config.yaml
n_layer: 11
d_model: 128
n_head: 4
n_kv_head: 4
head_dim: 32
d_mlp: 320
vocab_size: 8192
activation: "swiglu"
norm: "rmsnorm"
norm_place: "pre"
norm_eps: 1e-06
positions: "rope"
rope_base: 3580.0
rope_fraction: 1.0
qk_norm: false
attn_scale: 0.177
bias: "none"
tie_embeddings: false
parallel_block: false
init: "uniform"
init_std_qkv: 0.0648
init_std_o: 0.0
init_std_up: 0.0648
init_std_down: 0.0
optimizer: "adamw"
lr: 0.00177
beta1: 0.95
beta2: 0.95
weight_decay: 0.092
lr_head: 0.00816
grad_clip: 1.0
warmup_steps: 340
schedule: "wsd"
decay_fraction: 1.0
decay_shape: "pow"
final_lr_fraction: 0.0
batch_tokens: [8192, 16384, 32768, 65536]
seq_len: 256
doc_mask: false
train_tokens: 183900000
steps: 6320
dataset: "wikipedia_en"
Each number is 500 + 40 x the weight over its row's rms, rounded and kept within 0 to 999. Layers, rows and columns count from 0. Numbers have three digits each. The size before them is the row's rms in percent of the matrix's.

# layer 6 MLP gate, 320x128, rms 0.0823, rows 76-147, columns 64-127
101:488473503447506450501485526495433517545561438516503518525491559474500520543536464465510560549515576446405482462503480571495520502505509465509443444592506497510463492447522524483527479489481454
100:570497495452574525537439482466517460522466489469487489501568512490525532505543463546518512520547534507446457532491547503502457465549482485550515495599498432473447493559506508462575511422489514
091:588518507454496494464555559569539490544467527487508466485430458498514485536552507445558481459523535499571533504476478510534512569428472553472482484480586533567491505506501510455513550436466446
103:510486504443496527449508487461456525523426469510472559509565481432538442433453437552568511482584537491518575550525508463492461470509499543486496486461482541510551535498519514472450472534524481
093:437555516495501461569518486537490593522473501508451446522564450445538519432505454528543558514523514543497458479515504516499467492529502538525459536519513497462560470490591470502583474588445550
113:484562527461563559537551482441510493524456471536516480516528522472484547493493451515466557518557558532501485504417522468415425483447579548502454543521490507493526541474583449488584516458491532
092:497421517572514484486510508463510494447549486531535504422506490455541418511465423456523463500485470487528552502538417483460509499543470541414498490521429446475544553494438535473527515426481445
104:460516404570547533475537408508482483482474524510564495528547460518525502474538520483433431479527512459495486519467519478497447523472446499550488454475476563578470509438468477458402505515498494
101:466432556614480478433576430505480504502445506452500469486485467418533498444444486536519493500488492503560476510528533513519469519483438496457427521500469446502481571507419558493434455505540494
105:511548540406511503488492449451469532607508426551461566559575469502529475481469538489424515506492478589443439487531511502502418556458513557457497561426472503534530484451487490457469507527514508
092:575549518570428556446558424542581472511450431522517494447506461556434522494488591459498494457534461527598486542508551509472535496495483463474473542502550499546452428508517514517534486467459506
084:550473409518484472527543476528482571519519530530453473521480433489494556483444536506439499545557506480494589474475509487572414487514504526421451508423505502476465445478531568513532516596547487
088:547454503502555537390465425556522431520450533515542452499570492528503501500482453472520565576464503401525498473480464483531515499453489465507534482417541502492505529528511546499482483504460458
097:505467498523487482433367545529463518494513505555463488445493509491523540484589471542499427455500507508498537511497509521480502489491527439473549495561495462541497437478532444462498504402551505
100:452477525448477512499508511471467511483582478501545430540521484522393450433454460503427475490458448504424483519477484500511496507479531492409508418526534470508509522519517529442540492489452440
088:510460487515464542525500556476521491529555464463480461390554495448495530499524422574493462479456482485465493499461475568543529483447484503475470441504461455511540549444511437483472465538521481
102:524530566516509462534529468495533481457467490500563510497542539464465542427436437454508485447495554502473420481483452470544549425448518438491502544453485542482493471507463532477480535512470461
108:545573595445465457462536447471529439501507461492542492544537514466540472472545477497493548483455551404520526478511475483422517523510489488459523536438499523470514531526482478451529544517480508
106:524476492504536519465503501459526469497494520492495416470556469528487532485521399500482498483484499500459574432597479489481460547506528590445512439477434511501451563497512453475503462497490454
109:488551496526481509514464494436503564546545459467609463528541509462486564450550509532503521537514520398472529441541540516456517564442530460492511468483495474479477503441533540488536511473526470
123:465536495497525509493511432491456511549503441548537585540487459415516504463565502486505516549514534493420480487515454443434374506514517485491444484426502494536483512469492487502503468460488531
086:470476481452440514470538483482503529415502497529483496524451416583495492495480515515454485539531494545499528448480429490531421526568502521439558544537451512445529493507438513578460478549484515
099:412434474521511490503517514530501405468535515501464500433478397523551490609479497480505464421466499506465471481484480530453500502475462491590429443458497451459525560585535566498479526480481413
089:453564468479564431520462468508549513546526472503470511477490509484506473488467508497437564465458506494497424542482434508560451422546531522448551507476488547515525516429453500532465451506466497
101:482542499503538506453446501526504488498469477491587482487532542492506486457559494505464510491560579486509480449526562464468431459544589538454489489437408497552542507467501532526550515488514489
113:497524518501534555494470476537511437514479421468581489551482473507455491509475507447380463521548481449478468462512587427439473548552555565510505482383494528517506503483531516501502522427480500
109:480473522595510404532516457546524535567601469520516487447504529447519488432504470481552526433479503421541512509504505508510469489546500480425488521491476411498496523414482492475457427522520550
089:514502465472517458525504397484544503507502464457534516487500460456490447494490461466506493540535500471507473546428476485474470552523474523476357505502519511492502480542428483534464490499419429
129:432494549460529501469489441544519508475509538483516456507557506452534453409497473498487473463518463486500434512504575438463403504577526487494501511484526466520539546493510539474497525455500451
097:551568506433531475550494478435458494510477474446508509522545532484521509488489548520530540533584491464486472503523502512465508485534481514447430495503557491547467475464507508488495493489537415
109:458440499529582421570483453554603522489547516498500532497529486506630476502496406508508483509452507502407502495481490479479470478536552484505524495546441460482537531514460434497581498473506460
107:517506481448532527492503515534489502532541570505531486561492438439493580517540491526395576437455577470502491484497527496431425594477483471435566484494546533541531520457476475448556512500532416
103:466555527540466450522478554471499473524508433544536479450526520519425537486418399572454518513462516492505494535494553459506431535510498454517449470497473418532480452484524478520521414487560460
088:535539465554453503450485504535557447526570517526578472466535594460482523551434473565487454434510467477553475516519490523516501484468501459449470506597484604501401560540488521517481514434493448
090:435484503551478480492558404464489486473449482553466552526481517481473495476469474525525577510544508489564521554484573471472515441522421453470422462458451445534471506521454519499471520418458485
099:594479457413486510487448467512489531463531516543450470568475439533503489594472559515485509491498478488462490513462469569488493405461514479527505462505548480517613428504514516493431492453479461
101:500500474532575510499543445538468479537484455559470543471471520429512410529541477471504480521444539495480532548521540440439496553446560448538447488438530498559537494454443488440510477501520535
093:530479506515516473540483486497471516491473498523528497519469555480507433575579434559476571484492556489426408548505508519462554522554513491510521527518547480512483529587509430482510461464569462
099:485462503513501511497530488559463503528602522536452463506530532477570415507473513443476552469490480523498564454513548411510439568495502500459380501520497537487485495484516490536549438458475474
095:490483529491459573464447517536521559483484485460573495492489482502526509494579536510451496508533523518464534488488598482481518493492544487458492462483475442473457474508525466529542478535568610
099:525430475440458478527515467518501495458541476453528507493501558526481560512485397494497554537476443498470467496535448454427471502506616476523527494553513517528475547495576513454524525481475473
107:477516487439506457496469491557501468487583514572515457497583469483560552513470555467476513524494535484519507445488529510489476547460465582504535539518496612523539470505518547478484481502503475
098:504501560414504463515490462486534512467484443438590479537535552442491526474465521486530561530554506553467505478451491457443528443533503485524450528534459485497494484477523521538536467511509493
096:448501577480501477430535565599523519470506523534455577448545437518569485485575440467496480496569462496464474456531524439510482493516419503566501530503526601508525490459514574462564489553426500
091:446604490458544504414540483507526484483514558544592551572488516424542382449543489476473479582460518445514513481397529517493528466499499476471470490471518425527529497491498534527496473556502520
096:426527489467489467474501577458497459476496464540527490503447513460527473553454457456583462494561509510560472457429503540452497429504546522566450570557530468492504543569459466510513561457455504
095:482459511518492468488492492584487485494512514485503508458470397536541490520519427512550466471490556471565436551473504482514552448554428499495463432498471530428476531517466627443551540511488475
093:572463539489537485477456498518567536509557560564479464595558498492542482416571393549560540483502521522417572472449467555543544433503504455485518523534466510507522483487510463506448470532454512
105:589578518454521539535521528489502513560464473542556486537575548521550592525489517511468535513446539558443484478507555487425562519528543568436482538528501526504460518486485499464533470512526456
105:495513581398473441516494465500461488521537428503446453494543552520502557528524525502492513476447595499446408504518437519466502467446533536454558494548521555538452464522529484527469450491521509
095:486544487465497482531485526423511531590549483562492512527520489470521526492463552615513586435459513514522546509529555509454527516434518490435477481521469425434481493443544419519546486437509515
090:544492470426503502534505519504555483454490456507446507525534535517486521524497430502513489517511527568405424458546518487511492449562473479551531574502549534487544495541501590523501464503420471
094:520429470411461480513508533542466511517538519539423532498481554410546483511493504515542535571485594479433515455513478506496560425500512477550493506563544505531575540466488478509535477493477490
094:483488527585495510494507479449478482575521513518467481427520541382490428424515387454476530476530506512512529456505508492521494497509549506450488504497467498518500440491516505522450518545468463
105:473553515560495550525459493471480500434482473466557464503473496506468538493493522507513486520508493504519496506502509539516488449517561495499573473522492472542490462479551499538441422474514464
100:537477483426492542484424449494521489491517520522452477363570445480477487503475467546589534527524519520533477521507513567538592501500472460473474476528484591401523568526456523470526456505528442
108:527444506595538407467476534540442547505542465523504498468515435432522478510551426535507459435458490512510518565509487554499474516441478532445425470460467552517512571381490519391497478472466438
087:534528434560435520456498556510489481517496529447518421499545521484459507439502449538494462453569514473480479426554563469452496423508509487450515545519553474455496490487511531554554501485561465
101:463473479501506455468458486422547487534531484520481576470525428464577422483543456396499513529540495480492516433457518491454426483469508526457455526454532500426508533415508583463485509467522532
101:405499569497485499450553505518510387522519487495503537495529494481500540541533488529495501517487538471536505477412441510421445505530492436532478491425469509494499510566514524454433513478506525
095:514539450461442545397507657496499412511514455463517494571521518481500501491507554482501539566483500500469501517605531474469529499538546498477503487512531560494533508513533491551489544562452538
106:564546497484544463466478474452467524546437444450528463528597535441443517422483565500449466555498471519533495479505489515465441557497554479510566504577524565536454544424550526487455488457524519
101:488534592435446595516481554486468476439479561489516457510532506472496529434498496568493513539463532526498464524504477519438428595570557567556504566551513482519527503439560473519557508495473479
103:449482509544531501459461460558581523554466501558454484493511464532542462467527500536564518444486515509522489506455473517524539504471497529463457577488510457490525548415447541494475543492459524
107:514553373501572577481506539487499460502490561494463520579548474453510471471543504489474481506463536503504504500500475448484493479488529461501452524392558545554548474456505547505445488478468457
102:503438452456513505548431532489465449579507495554508528488504492464587469568526532465580470483555512570456504526469552569492511478470492547510466490480480434508543551488515488515546477500569538
096:533499474485514456469521481455536487425423497435547474499542518528495541497588428533540498515447524486513490489457407508459522474524523499484456493548548502485556515550557448558511509530421484
107:515476477466536573406479504479571463500548487477530461504582489527486510435475448437552482475496506447538465517487519442406446528530535491478527486448521459494521467464526495534475487581529543
096:470506508464490487442470568435551559528519536469500433530514471482520492463482441564532543479496553533432498460466440560538459501507592454542446458460503496414502490481453591488501467475497445
105:460523556438539560517518442488572498486523482462515505430475533485510443435484454512501604578519466384534501520431475516462487473560531515462434476558506492509521486471449506453461466570535407
112:539559584510463521536512470560543459511492518525502510548503604479485547391551434495521564434529496412511476479514556435481484489520541555516477557493557519494498449506561538503516473471470475
091:558455470507550510513538470492481445485541453493414554407486402528593454541513430535543597484432518501516457526473436503504475536478465472571462471535452540425523499547504529485532522496571500
# layer 6 MLP up, 320x128, rms 0.0746, rows 76-146, columns 64-127
098:504453475504550511525555528506490459565542541414515509525462496559556508473503473463457496438518491525528539570542501467505450528521444499421523534457478537555542514521494491482469501449528507
105:493525491531453563477443527581515539454404534508510495514407516542465506501549494470482553568557568528565516504446521431534518430499528471470419513492433462490508493473532453483461479536474427
098:572478490467478468524448462540536474539500442504481478501460396483553415556453448479476507454552520440515511516507518518515535561515509463498464440515552523544469503482483487501542558497484420
101:466530493528549529541541524472445502490383477437510573536506516522456456470428457473504487449522484525469546523516426458533504515557503527539420487493493555586482478496490465572479523453596494
099:481493580460510455534471532514507537492506506484490387510525381538495572495478577532531496541468504512490448501511506484486390496549487562476477495552461520514500524505500511530557524458465552
114:391512504490574501535537480547472499493424478524470510474461469473536482529523456521493522539538550540531429529438563432485463500440516493579439474505525497519468546541544462497484545512459459
097:471478524529448519498480482517518426521489502475456457477474489533511524429472460507528552462600527543560458531466537522516512436516521492476513535516525488505456537445593490487504544513484576
105:572452490522521519555538448510438563527485525603430549508497475474534466505541505441499519492587505535483528516527540517445479547573435443456522530523502587527503548492497485469564532537516529
102:496501536536472414495494472492528530439430485479517551467553499556507504598493454461540497493536488507545582502472422634553503520487484513525543469482485545514596568480504530490458547609494527
109:567554516427466553459485524517538571513468494514479480519457511520543462523452512551490544583504490465517502481526548512548445551477545477542459529491484572462581406538557571616473475503532500
104:478479529490515590512499483478528480513467499555534541566491577497512435540518537490542553532532409477517517530497477460523529538494469563506543480510584478496480531533494595567468573494514386
090:570420536568518551543548508499466497499469498465517495500524479509425481530509525462515549495524525474469544477544493548478494554533472464626508525477443521534454464437502497470499471450540512
087:399598456482521515514501537474511514451559445466524464519507469481456478496467537461510481479546546482451496464537528533479457547551567553495500538563417473515522489498534479514469523532555498
099:482501474496584490554518527548498484521455466564548569487456520508491529430586531515486494448521541471506429463561458530489459534550481467509533489536523496514510549526409453475519502484512464
101:475504586536474532431505513552465520566512471500513477499473456473444464512454567503463484436497480516522540512467500414506481551449538438446522516437504547483492460542449487502474519454489456
090:626411504517536531549522535453488466573541504458525580461491487487475495440538460475492487527546478479534456565468439515549462474451451456484457608450500519486497547462488495433443561465522531
086:528476543481406569462506554537565453525514450506494541459507492529528502501544536462533534415495560500451475569484539495509452488482534495467555482495535483483442492515481509497521510482474482
095:490408443574570486504440474561482566507503516458463497547493481508439499493510445537486484530548492533450490497480557542483479455474545510485474504504467456505506503476472472488449444498508444
106:518457545563497507540554498479492448513544532485512475507562507472513439391498515486435451520514520487530516476502530447518400492560536474503495570532515486585465490483475543485514534501478447
106:535490545506528462476537438468474506437471489410463476513487431513575448489472451517484470494528541549485469562499508508538392444527585519485499547460553508467473576516466518455472468511503538
105:524567478499497558483454478496521503533510447416440505511474515539479486544524556425518556570510560499476515531479501556532498523468535579509469438533535484476445502450545515546525536448473532
091:517523566496567500530432506459555518506540449529419526507447436476490469485530450495453507519499470520464487445490480545555480517531509518481554570519460470445485532523429515548443476510465509
105:498490479587486547546477488444430442521543499437452507414514450487443520516507544445429516491478484426503507469498503498467464577502504557506437472456514486476487515519530438500492505462498511
087:427548460446521454490409461522527547479468474463413567522468534552510486509439512495460552497468453514535473520463393525594486482477470505499528475515525481536477446544487417489496489553493519
105:516573438442503504516497467525532515526504480474457462475530470505495512545478567544484506531462449548496509484453503577462538516472471507491546491447506475444520478501554459492440517524490519
095:507548463454535549580435479486505480541477507528515492597493516533437452563470551470452488526503458493474533445481487553510568517463452478458615472511543528559422490476538433504497489450523491
100:581544446475482571482495536470501542510460476532518499503524419498500464552516493599416511590544493518427489447480447557465502509415484545485504531515505568459542509534410514504494533524533415
091:466434486550528544424453582502457479520562487512493448484508560510533493526467482513475518481498496501495513479498644528525453491566510550483512472494521532487526507555444466476536487443553509
106:512548479534528475491412442513544525524525505499474520584466442432484467458464475438490413501529435469546506504549575479483562525462492576542480518521515507539493498565473511517509475509542440
106:480509535493564478438487460422472497536472535505519467499543536479508490513458563519516483521497466480455517556552510524470580524445521513470451459464550489542386479379445431531479502538574443
112:464520481499492505475522566443483489476534484557522497468530483446443476406513513514524470467468543465491452543480462532482444539504466471431517633471414519472554453467462482485499481471449510
105:525558548422537512448546471390494447514505515472577478504464495527446540519427516484472496524489538505495431505509535454560494501485440477559561516458546493423477460526463451533482475548472480
102:458495463465560512476509608489552488477539496500528530477498512435454522553516437417513467518526571531518543415523512477481532515465523485498518540529479551465536470529485525456559461557524553
095:527476523526423424514498426522486526535504502549496468492518481467481459474479481467415533451470501445498557497536446506509483460472538457447467509562495528487539490432467469573510475547579455
091:635488448526468515492542534475551479515521464521503497532450474476526515459419494516489457466480442519493499537546546480510512485475528497480527468452426516542436523499462507481437488495467515
101:490456463504529538555512526507537462472577461528479485459444468520554453527498457474497451515488529407505522548485514509484455492525442477512395444553511405529477536563477497475543452520569471
109:513507423549458511491391558534549519487548553588519461478528532414474506469552509461451528486516505574497498493538495475481460519489529477461468453553444527520534448508500481503614494504565500
100:446545485512468458502392527568503508506497480533512566456445563515432588522506488514600512523489513519537429511509513547435519501527484461588474553564484456548527568523584464457465451477462477
096:494470457514525541502501472523437428415534487546487440510482496553464537531546513411438499513535503471514492527571519486492527544488450607413474496516518458511591440485527553517562488499526455
097:459482506447483484607523569526505493522458542456506499517507586554429495525522476463464474504467446505500478524530560494492508513524555503508442437529500483509562530495487466487528582531528499
101:500529479502515599420489510476570556534476449459453468515504530462506461516482503494494623525509496494485484468548496517453470558542522481460478494453579513544485492463499408593510553520443521
106:475446435488521458550461515501536529525565511573468493489493516478443558559486478507520476537506539488509528446514461502530478525438502543481451518516507528508500445562534518520536530479495454
105:489589497465480538485561525453526483514472529473501526509602542464517447473437554460536489481491484562566462511499517550542451450530559502472514471483545519493537482549441501515478500517442419
098:585500507511505541428508462437503476492524449488555514538524506534510497441552525515477540502448534497487448510516539503501537480621476493420581445488531464474471512486498468429459498472404575
092:486401526523500468495517535483517464478438415453506459522479489532476574525467465577469505434530479495484492518550492505449456545505506520519491468456446527469481524514529517410423562491464513
100:458553485579481471465480505468501515522459437460509443446464462444451473518436473538605520467474478490528577489437452559490446493451471530559526539583534455489527477513479495542575503526599523
092:541532560431501466480452536492488511465531474479451476549526627453487530440511502470523520515537412485405502447515550503495449531528512564518512567460518475518465463518538431508488438441545558
094:548527506491590490505443467516544500541515486489524557563489492438537516467553409488483477455462526517512542532545522495494518512532517427522473498513484445548471435500478464427512495460526480
100:541498500561463474480501516537443508557465494534526568505525381429533508544499586541542464513479495486459560464489518435474557463467527483452505437532529464456489533474496466523479481481496430
113:508478481537456506485505489529531507545534528494507418491482473481498487530389561472484476528445488506469476496628497548558425502521523561496566541509521486532517462426521478494542453522549555
096:483473512508554514509469487522497444536499440481549462531571554447501537505569481410524452566550512540478448483525521433529533541551523539499502549526445530525563545542514488516540494511424514
101:541439403515561511528509464492539495505532503486472517498448503533599408520500454546465459518500517560439490527494570521502475494501476555530502459562556557489502535432499567542535420482552502
108:437504505419505487470555486512473537504540526502483523511441470513486507555564518473445456474568490518473465466483480438432488534504491563536425547561470530555493439527470512479487495489553562
093:515466494474523440420491498529597505531556462501531450575498455538477535457450534526544483534537542512473477557426544502468518525512487526488491553497462483449415605519400441475473508493464519
098:576516463503438468439544538477503391518549492528507414491549475522509514555491480537491487511542442463518459447578512522491533508465537470393570491401460535447474534501503539498521545469462514
094:498533455463505552528454586432485432505481448513521545480517508532506540577502502411528582497448520551458513511469497493472526574582536518508503494571505539458500507496590499527506518445512534
111:546478511477537443542474488566427577542518497527539577495472477521543537464511505484527512417486497530451495560556503513506485540489517442531487443576517527521484504554496449493460528493485464
092:598431556507558515530488492447522485512611466524485508503504472471556500499460530481413484595484542537488501529455484503479474492531529495528474484481476527465514546431493464491465484486444572
102:487506482518513462579486483437515538491532540484409589489536473515595517485526455410565582522515466506526479472506546468488434441541491500496536503489505420467484491525559567508457500482498536
107:415492548432534486501467499548467575473493433523585510536489362486473433545489514474459493501509540463459500481453551455538519507539543495579534478548500489478483536536398574549493497477509458
103:506511483513531490475487480521479480499519518570430500501540388440490428465535531478408502530532545489528452528522502491543495584466471456510452469451507410496494498435577513524571463560495515
102:515463517540573571542488466503497518555452496512475469452434479493577496544520546489428452531532520485479424497471487459491532439417463394507482499535484527463428518494437484554601483412522518
099:573496544506507489517541501409518453502515495500441477522462451583488564504537441493532505442506535465524488528547505482469510464574536475537496468446473497497517511523484517485543552430441558
095:481481481424530544468493542461506490502539490465521539470445522487572422529587583502519503518535541510524441441453437494526517507434485512551486509466545520483562535530524507501506536485485510
100:493509538400452541466462491477496505497507449463484549505510601519462518517512562429539539572553572515466513433451555474496539448466482469599498457520497443484459535522462496529476519502541482
103:519528464438563492438522527450538489463583552468461510478605575530507451462519432519548522559455491466511499503521483490515531486382504457415576465447606541476549509487451545478458517466489454
097:636512500526529471455459455421496582419486458499505489511495478574472522514567523483512441511501554502525500486461457524525512466472437540471483494506531485455447455544456497558479507498496528
106:469450400511466537479440488557533508472544559529548496498552461516452526500445471515578446434508434506544505517497465447447542518457573475566593495491547448511443537507534501497528458565558503
100:549539471548543483505495473568478506498580437518508489430435516495473458489556506458461413454501525462525515614560550485471528486501489568465487526478415549567498521416525477453476506465526512
098:466515503536544452474486513479474501499530506593531542504487491439497445523555578534498353437532565534478522492472488447496488479537513463485480492488529541530570603508521521526461525482423486
103:435536511493501527562504497499519461429484464541564530550478472510524555476564515496549571467471465491426527487494455492448562452442524535584482534501505503530593569520455496448484506417508488
# layer 6 MLP down (transposed), 320x128, rms 0.0681, rows 76-146, columns 64-127
093:492456474512551506400506477432487510484500486498538525509552478578490479488493473492488540523457504491517550542374533533402455475492444511515573503461459477479487571495535514479439466542476506
102:474576569487427481480496504533528507450492461484543453410484522433487526533490439503461499571576550498537475516525529484562428546471459482536455441557513553499493529471548564500558500529444506
095:489532502502537420453542534553543481498418559462567479552526537498470533536530502456505461523515478447466475453476452534515495502504523550476509550509552437532483536555483482481453477518528509
103:544476490558500497571481469520488514461474497486470553524543439477512512521551483526596510590489505430424445483619470519431538536524528512510522477473517496481484496592442524542454467521555557
102:566467464563515463435441452444479543475454550416485505549469436440455480539444453520479484482574493465507469462445491540527515547509432413553496551474498540425500485532487517474463473443505425
112:466438536523430474491543502503484496456508510479558520536486487575498522520501514520543496524498468410583486527524466473576454532507467548543446453511552520459497526478504513578506506525519436
099:544505556506488472511455460502566449500483550556532510472538502483503455418535500524528451471487394445484472543482508490548457506468448482494536501502467572488533400442521488511461501482458457
101:510541510443488428477552543549475524456509581513510502534513546527516500531542546442504465547498528552518493439495484534562497512512569481528587536565472440548487480521564467531515486486433517
104:535466499438541526460416517439451515498480493518566443551458504547461498524511498532479473455462480505460506531513514467451513471559520502459534482459487452473529465568533435494472420471490502
109:485567517528480512440568508431481530553594601483448532550488489504460384569447501483483480533519492405532521497436473505522478463505462526515442466511477495452518573530525545473490617453459450
102:589536495560564491484473525478476567519457534463508466474539445497544521574516520479429471484513559538504464478510498522446493517473545487536495519519436512445440509463462445442514525510477497
091:493438568469533494502465450585541492517521512594508533508499488475555450491491457481522531422455450545491422556445492436375508482512477467449496491507480529524487504539490464524509542476443470
091:475505499478500468429482446557566460548486510457486507538490491455498451496521493499526524470464507449445538486502486477521584555484458571428482491619498535480553473499486552371456535491381452
102:553449456509460515446499515527454513502479493500460510476451578464476492479520426487525466493472490535459509531443469428565562470560467522551497396503551523422456465503490558472535528481438506
103:501512513439478541510536577497536469458497496545483514519491519493499466500500510450551559572451455463490455541501502497465494484610491520502503420520501517566492591536529463468497532508499521
090:435513503537559526453476527474550493459491532497449451438455478463480534502499489565499484502510466457494584508454469494481481560511540472503489478462576460488473558447459485478495485557486489
089:501424514436482491483581515497546534492550507441528442521477502449536484519508570447541531513533512580518502460467478539473526439426559448486553402502448544533453492516476525473504547510515536
094:467515509486523571453467492471515495447533515516506493527540481439551540460532450426524462516518533471481463487546572477417480569553535516413516498587478440487541500484464496475537511491507519
112:563471480505575552500510527541549554520506583482514460514530519530498504480480542486535453452485576531438515529560554484480470560565473504549520589468534494469501524458567562514556522438470522
102:527579556498565543480469408411533543520537540507434479563526561515519532503515480524514574584484550471534511487455535561507486499512552549500515519511457537509506502507549522480532431531510562
100:525552517538477519476524482487600510549492498531506410524442501456446479574546520437504529532544508503449484406528483520567548528544460469507508497527505472390524479529481498540484561474511505
090:494431477486449500469495554498456465426500553479575471497526549571516510565391487519480470554536545440530500468501472503591501512492520464510525494530547523499499466471465534487566546481541517
104:535476482583513563471497474469514456508496540462504486467504551534517489451518459428552506445537495533496523458540527467455499527567573545540517501513420475506521451510479499531449492514561502
090:496507482551459533494581437486410529456505496475475539464517527505497496542534460449529497588467540642541465510491495455424560532461489496521443535519568436504450468550577525542508526511460527
109:543508489484534524490523556462541467571453455476523505478549474481484539535618519498467525546486447501549487371526545481485513521469508449535488472503498557507517514526466479459475463511542496
098:435438448532525467557493468538471501530521495542547514525562590519552481508475594487465493522513469508511528478504491558504558485470502471407544506505493470485493522498414454512477477540512539
102:562507483533465476541477433423533466564493462485496470515530472513495464466587491551456438457472470436510483518514512503442502502446498481472519527488452588455473513470473447540488433493483495
094:501467522503475527458503501476573534528445447531418509488518495469532423472468475480450499495497438550542517517407562517444514493464419525522522499487441556523463460487483518531496532444563522
106:519504433521476505506484538504450421455543559506475597563533507515478446519480551445503443509471480488522530520528457535510557550457507575504585553506460465485429459496484459458467473579477523
105:477473547441463515513531400485507471425496506486485546494522431521566425522484439499529505469480514513502519526503497513603506508545480505552510604497463507494481442564526496503480459490522537
108:492455427466462487527484470451491474470450495456487476524509480439474516531458480512524480537441536495465497507526447497361500522504505502496470518524527511524438549518498434425458458460506529
109:548446469532527505465479487410430537525482441495509494424521488532475446513484512513518553481542529513511547463493519478509458434518537501509525530463480525397426498465585420525397438477523500
100:530549510496433500496515444526486502481565485513498418436467547535480534514454538505450480512459422499480489545488477528474418389536484537477454426481490561547502492463530465496475493472513478
096:525465489443580532515504546421506532482434457491510448497588527505474464533555516428533548540515518514398435525528523470490575522447427507468496437570552489462483499479453513469452548511481610
091:595532493473458506537555513497478532560470456494474463463490518493476516574511523433537471487486477499564509481401507543538572565518554529542500549564538467480473502528550458510444569463492520
101:519537476482471474458440521571446489510532517516502513492615471420542555517513566518488515463507513556471489513441535557538488512505524485461524557515457486522549486463541563471482496484471507
106:529498449568541537534506538512504456514520521541472566546461468497555487502479591482463490464464397602497457540509522471474445504434460573555473450466443469506532521523532461435531491483517535
100:497535504521520483453452538472513578434585504507501564469498603541529484518473441531525521510389491581546439431420519488534513507438507510493470504486525487519530518494545514519443531559525494
096:489468497456491482517492492518468479539493488556456522550462384533462493528528525472577503525528452528462466449487487468391513485553488489463574495567519495414511453483474497495539493476483403
100:517521431550494556509505512523507481498536426470486448519473469482551527476458502487438530470499390521530516506490423452496520501475499532481482525524512496506488518502560487488492372498586473
103:511429532502555456627519478489497475385493461484538460514487485528509561533520538518471462475490453490458487485486475440533524539467481452510561487509500478479507549472550465525555447423541555
105:531484535506531536524515454510510530427451479435449461452492469476515432437448462473556433525515573541538512545495499534489558545511487442525531543546523392548481509503526402526526493520541556
107:513611540558493569506529497493479517514505528504462521463500522457469446440512504518504467432511474506525539478491525560446544496513449477443521473416590518480568465475461574475493551507464475
096:528537502474505527500433463567534514540553553519455473577447479501571517489524517480489496461526518518465472498532516401535544458492491528478513538490465509511514549529476520486526440470508494
093:395490543531507493384473499453532553487475440466522510497504556498438523509459513484500514563510492489523472523460566461453501509483542499471440522555506521446557525453461492496418542472500478
099:510462461527484554476597528570397554450528543533504461521493436447493482525532487511501579584479493462508510536548522563521430518507531474524515549531457499455482497548474485508469485540484537
093:538478471420526379476518481536495486540531466485520486470595465421491520486515486530445492471509511488451438480479519473498516529567517506402467516524416450541465399469495546512517546568532429
092:488514447444545506493554455620455504400471493535524500556459563419495466524520459504466497465479553519417516498463470472499518499476514502556434459541478530505523461504486441510533494490477487
101:532502570459477476502568483479509544511447533505557466517511515470495516514553570562522533453487550465543525570529554491603559463490538508525476504418435501549494463476505563465459485516475512
114:542497392538540580521537463430510513486475610479497527550454420529449512457443526505467528520470466496550543450491494537533537519501458478521474550417450514488551437473491514474464581553530495
093:546556479484486518544471571490446491449516504469511539539536506452542531509482496477479527463503545483512460446591545539445548489520554470466517508459527538435533477431463447510539516474563511
097:549496468486573482498472522487561531541477529523498482436551506561536553525542498490479546481498525540468497505493521520570501499435384501512449502495565524519523510588484470452432486474453501
101:539505478553495446541492527474536520384484475513499547449532507505507612490558534541489549486462519429463463492497481562464449452520493514510477500406520550514472531503464472450489507488483541
095:544454495528494459499554532490489449534551546522513445590479490472436536513506491524504438469510516434454529523472483502463472533507466566518515526542508539532491456482476474462535518507444511
101:479509519490636450585466524435501577490526535511453537507454472506482528425431548471439505549489473539483491483512580516418500526516494466548523503496529498555534527507420495467469390542535514
096:493474492471517465519502492553547579519486537467503546521542473502470458516454431499563489563524530453522498512510495504508540519546467575469453600476512464521480521522495466595485439491550489
110:530497504524542511506432503447501506563466402502492561503503571488494471495500482480486496546493551512473474486508526483478521480524529528558507496508556540474475469522577527463645460474406475
095:523487479521518586537552520476508487516579471532498469501530488463517502445428475576437544531423552489450495439558558505567456512501564456403537512457453501492542566533552513480458495431560521
099:468510472503471530483442447473533570474462530461440431467513486554533522548499527490519574531544464478506456501500476553390480493514543455532564466502513452494484494510523504533509524523482446
107:487536508482554478491448480560502424513514453532564493536521433424454506581566491492519513536482498485432466486547518412448483548523519502578457468486521550416535566518467456475502482565494499
099:535553448500457488487505558526482474487469499552589475454529450455425474506427515476484457488496490444501495454609487464568571506537509513445544502527507544488519436495499502464473551485501517
104:472496491500516514469449467526490529419501445505467460481517470491526516494491557444470482510542486506451562502492465534457524541503527481458554517481439457475522502559480519587497477488517518
104:507477451539559443420466520440448564531495466453477560446482452520463461532448516513522542509467518580501469430530476500491512477524466478468512417508470472490464467497540522482501530529553535
100:485465591449489478504546502517563509471505517557528557522528531554502486484542529566568439549494512429501452488543495494576522521575461462457417458442555436538545563561449533488478454440513521
100:535514544475543556524426521516475595474502468505503485499528526504492536515476462443532569466548477529498449450457531464449512449450511496533534550451548467390524480516511494554531594517517444
104:544527500527526546476544510460584492502505554491491479527520497496434414519377552445508506467475488436553603486566442482468497504520472551527512566451538531454496535514547468545466533528530513
091:531475452524468450393552518468505515489505535524452526427444473509501519508612518549478563480493528546528469444512534566543533497454551515486447500507473531504519443448516520455468485490476495
099:493436467457549497552482470549548506456483467489516513485438512460533547584496544479438420473500534481416555499531506472563588475415533575531516520527525483505428550578518507532548459498515511
104:538489497476506479539518554506568528560466384511514438468478527476377538510480484560470509431629497522534460526506521542462437480495467557480472548532462525547538554445555497511443519505552502
100:409463500452490530499461411470530500475482477441553519486523478499548427520480488567460466567475562426514522502504430491458446503536459525540495530509523451531553529513469445481440533532493504
100:465488583453478572550555567548537530489494444464552562489449497471522472416481462540489489438485548463426460509507495488473514493505530463406494469581546522484541494467511511573466518513495454